Weights of a small transformer language model: width 256.
Each number is 128 + 24 x the weight over its row's rms, rounded and kept within 0 to 255. Layers, rows and columns count from 0. The size above them is the row's rms in percent of the matrix's.

# layer 17 MLP up, 704x256, rms 0.518, rows 489-495, columns 0-63
size [ 97  99 102 100 107 103  98]
[[120 122 125 148 137 136 135 124 140  85 124 109 151 165 160 130 106 133 133 152 124 140 142 109 120 103 141  70 175 173 164 116 147 168  97 169 134 138 136  96 125 146 128 118 149 125 156 104  92  94 188  93 133 150 131 125  91 131 145  95 100 130 109 130]
 [165 105 169 142 132 106 132 122 149 149 125 154 116 127 125 108 117 111 136 118 139  83 163 132 125 102 124 115 123 128 157 143 135 143 118 104 149 127 147 128 128 119 146 106 158 120 127 133 137 135 114 124 118 132 101 171 115 129 104 124 162 135  71 122]
 [164 110 131 103 122 138 140 138 112 117  88 146 123 134 149 164 107 146  93 111 118 127 166 121 109 141 145 121 136 167 129 119  88 151 142 120 123 138 140 173 102 148  96 146 169  93  81 149 108 147 118 124 130 160 136 116 132 157  85 122 112 129 143 146]
 [ 94 145 126 139 142 120 136 164 136 138 146 102 166 104 108 100 118 127 129 145 106 118 136 154  85 134  70 163 120 126 103 105 116 116 140 111 136 128 133 155 123 122 139 106 176  81  88 159 123 134 122 114  96 108 118 132 159 112 136 104 111 129 145 124]
 [ 97  92 155 169 115 131 189 125 124 120 136 121 166 121 155 103 133 136 129 130 160 165 132 128 160 143 120  76 129 151 109  96 160 191 147 123 129 140 108 117 124 138 123 123 146 155  97 157 117 134 141 127 150 130 138 117 131 127 123 138 134 152 122  96]
 [ 96 142 161 169 106  78 116 162 128 108 155 154 120 168 133 125 127 145 115 162 152 138  90 112 127 124 124 171 107 169 121 120 114 108  82 112 121 129 129 139 122 119 128 139 141 164 166 136 146 116 156 129 118 116 112  99 113 166  95 131  85 145 117 114]
 [145 105 116 156 108 109 122 129 119 128 120 148 107 106 120 135 121  95 110 104 126 119 114  67 124 112 147 114 135 125 152  69  96 153 121 147 140 122 126 119 163 154 150 140 182 149 131  91 120 124 118  97 143 121 110 108 146 133 134 150 153  93 152 117]]
# layer 17 MLP down (transposed), 704x256, rms 0.399, rows 489-495, columns 0-63
size [ 95  99 104 102 105  98  96]
[[111 102  72 130 167 142 120  82 138 106 161 143 103 116 155 121 138 156  96 156 121 174 152 155 140 160 158  89 120 139 155 140 140 126 122 156  99 157 129 123 137 128 125 116 157 144  89 124 138 127 141 156 127 110 149 138 141 161 148 153 167 107 150 122]
 [141 164 133 147 150 152 123  99 118  97 127 127 119 106 105 137 110 120 103 104 153 170 141 117 155 123  84  72 149 157 105 122 107 136 117  98 183 140 145 116 126  89 126 113 128 118  96  97 116 113 178  68 131  78 154 184 104 142 129 103 112 102 166 152]
 [112 121 109 148 146 135 165 118 129 132 125 108 122 146 155 126 121 109 104 132 130 141 169 105 112 119 128 166 132 201 143 108  91 130 135 161 131 120 137  97 125 103 126 116 130 152 149 106 126 159 119 105  77 167 112 132 138 123 125 102 140 119 109 156]
 [100 113 105 216 136 162 115 124 101  91 151 118 131 104 119 116 155 120 119  92 115  96  79  82 137 101 145 112 148 120 130 154  95 133 128 107  99 112 134 100 108 118 124 101 126 116 127 123 143 134 203 160  96 105 116  75 124 101 132 116 100  67  93 128]
 [138 159 101 149 116 134  85 161 132 128 161 112 161  57 125 145  95 148 126 118 141 102 119 141 123 108 129 107 112 147 146 118 140  99 120 134 148 146 132  80 134 117  97 112 139 129 104 164 128 113 111 172 185 139 114  98  84 133 127 126 136 120  83  87]
 [143  94 110 111 141  95 113 146 150 135 138 134  99 111 113 126 111 132 134 106  89 122 175 120 132 106 169 151 107 101 137  82 100 129 156 159 123 145 146 126 121 111 135 119 112 108 178 165 116 120 101 140 122 128 121 139  96 113 151 146 127  74 179  67]
 [119 152 102 122 107 131 143 149 131 132 201 132  84 150 155 140 128 116 106 144  97 108  90 139 122 156 134  97 147 151  96 132 116 119 111  78 156 135 116  79 185 148 153 151 123 151 126 164 150 108  95 113 151 168 137 118 142 100 101 132 104 135 145 124]]
# layer 17 MLP gate, 704x256, rms 0.485, rows 490-496, columns 0-63
size [101 100  95  99 103  94  95]
[[ 96 106 113 124  88 109 116 169 133 141 108 138 146 142 108  94 113 145 147 113 144  94  97 105 112 154 191  68 162 121 180  92 163 140 100 130 122 135 148 114 198 116  94 136 126 155 134 127 162  96 166  77 146 107 143  76 111 101 141 128 113 143  98 102]
 [168  86 175 113 122 131 106 123  88 111  88 138 143 165 123 134 111  90 134 116 129 123 109 104  93 108 101 144 133 119  99 100 185 145 117 123 103 154 155 121 153 155  79 155 208 126 118 125 146 112  80 108  99 119 115  81 136  88 118 151  97 101 128 114]
 [152 114 107  90 167 125 102  90  79 135  92 127 137 140 113 119 137 150 125 111 114 137 127  91 151 154 116 163 113 148 115 140 130 106 147 144 125  91 127 143 112 116 155 175 134 142 161  80 109 167 145 126 129 133 130 153 132 125  64 112 134 163  95  82]
 [108 125 126 127 143 158 114 153  77 135 117 112 162 139 127 111 128  99 120 101 171 137 102 175 160 146 145 118 129 175 105 186 110 102 119 120  82 159  99 121 104 133 174 153 112 129 117 136 141 106 119 138 124 112 133 124 131 143 110 105 116 143  67  98]
 [125 164 146 125  92 118 146 134 135 117  96 146 178 151 114 108 136 135 182 103 145  81 168 119 119 166 133 142 131 149 169 131 132 125 163 139 131 122 114 127 163 118 125 123 150 210 105 140 143 161  95 163 119 104  96 142 117 127 109 108 128 156 128 126]
 [133 152 126 138 101 109 109  98 118 143 150 106 126 122 177 139 100 132 132 124 130 107 152 134 113  90 119 150 136 144  79 125 174 136 107 143  81 182 141 159 138 120 138 123 100 124  84 106 127 121 140 144 102 110  73 148 135 120  83 158 179 108 101 116]
 [ 87 124  98 114 127 155 137 151 105 119 159 100 118 174 189 148 162 174 141 100 104 138 104 135 177 159 144 170 146 129 100 133 131 157 132  87 147 109 140 158 154 108 156 155 134 131 110 125 133  97 123 117 113 173 138  91 128 106 120 128 169 124 125 124]]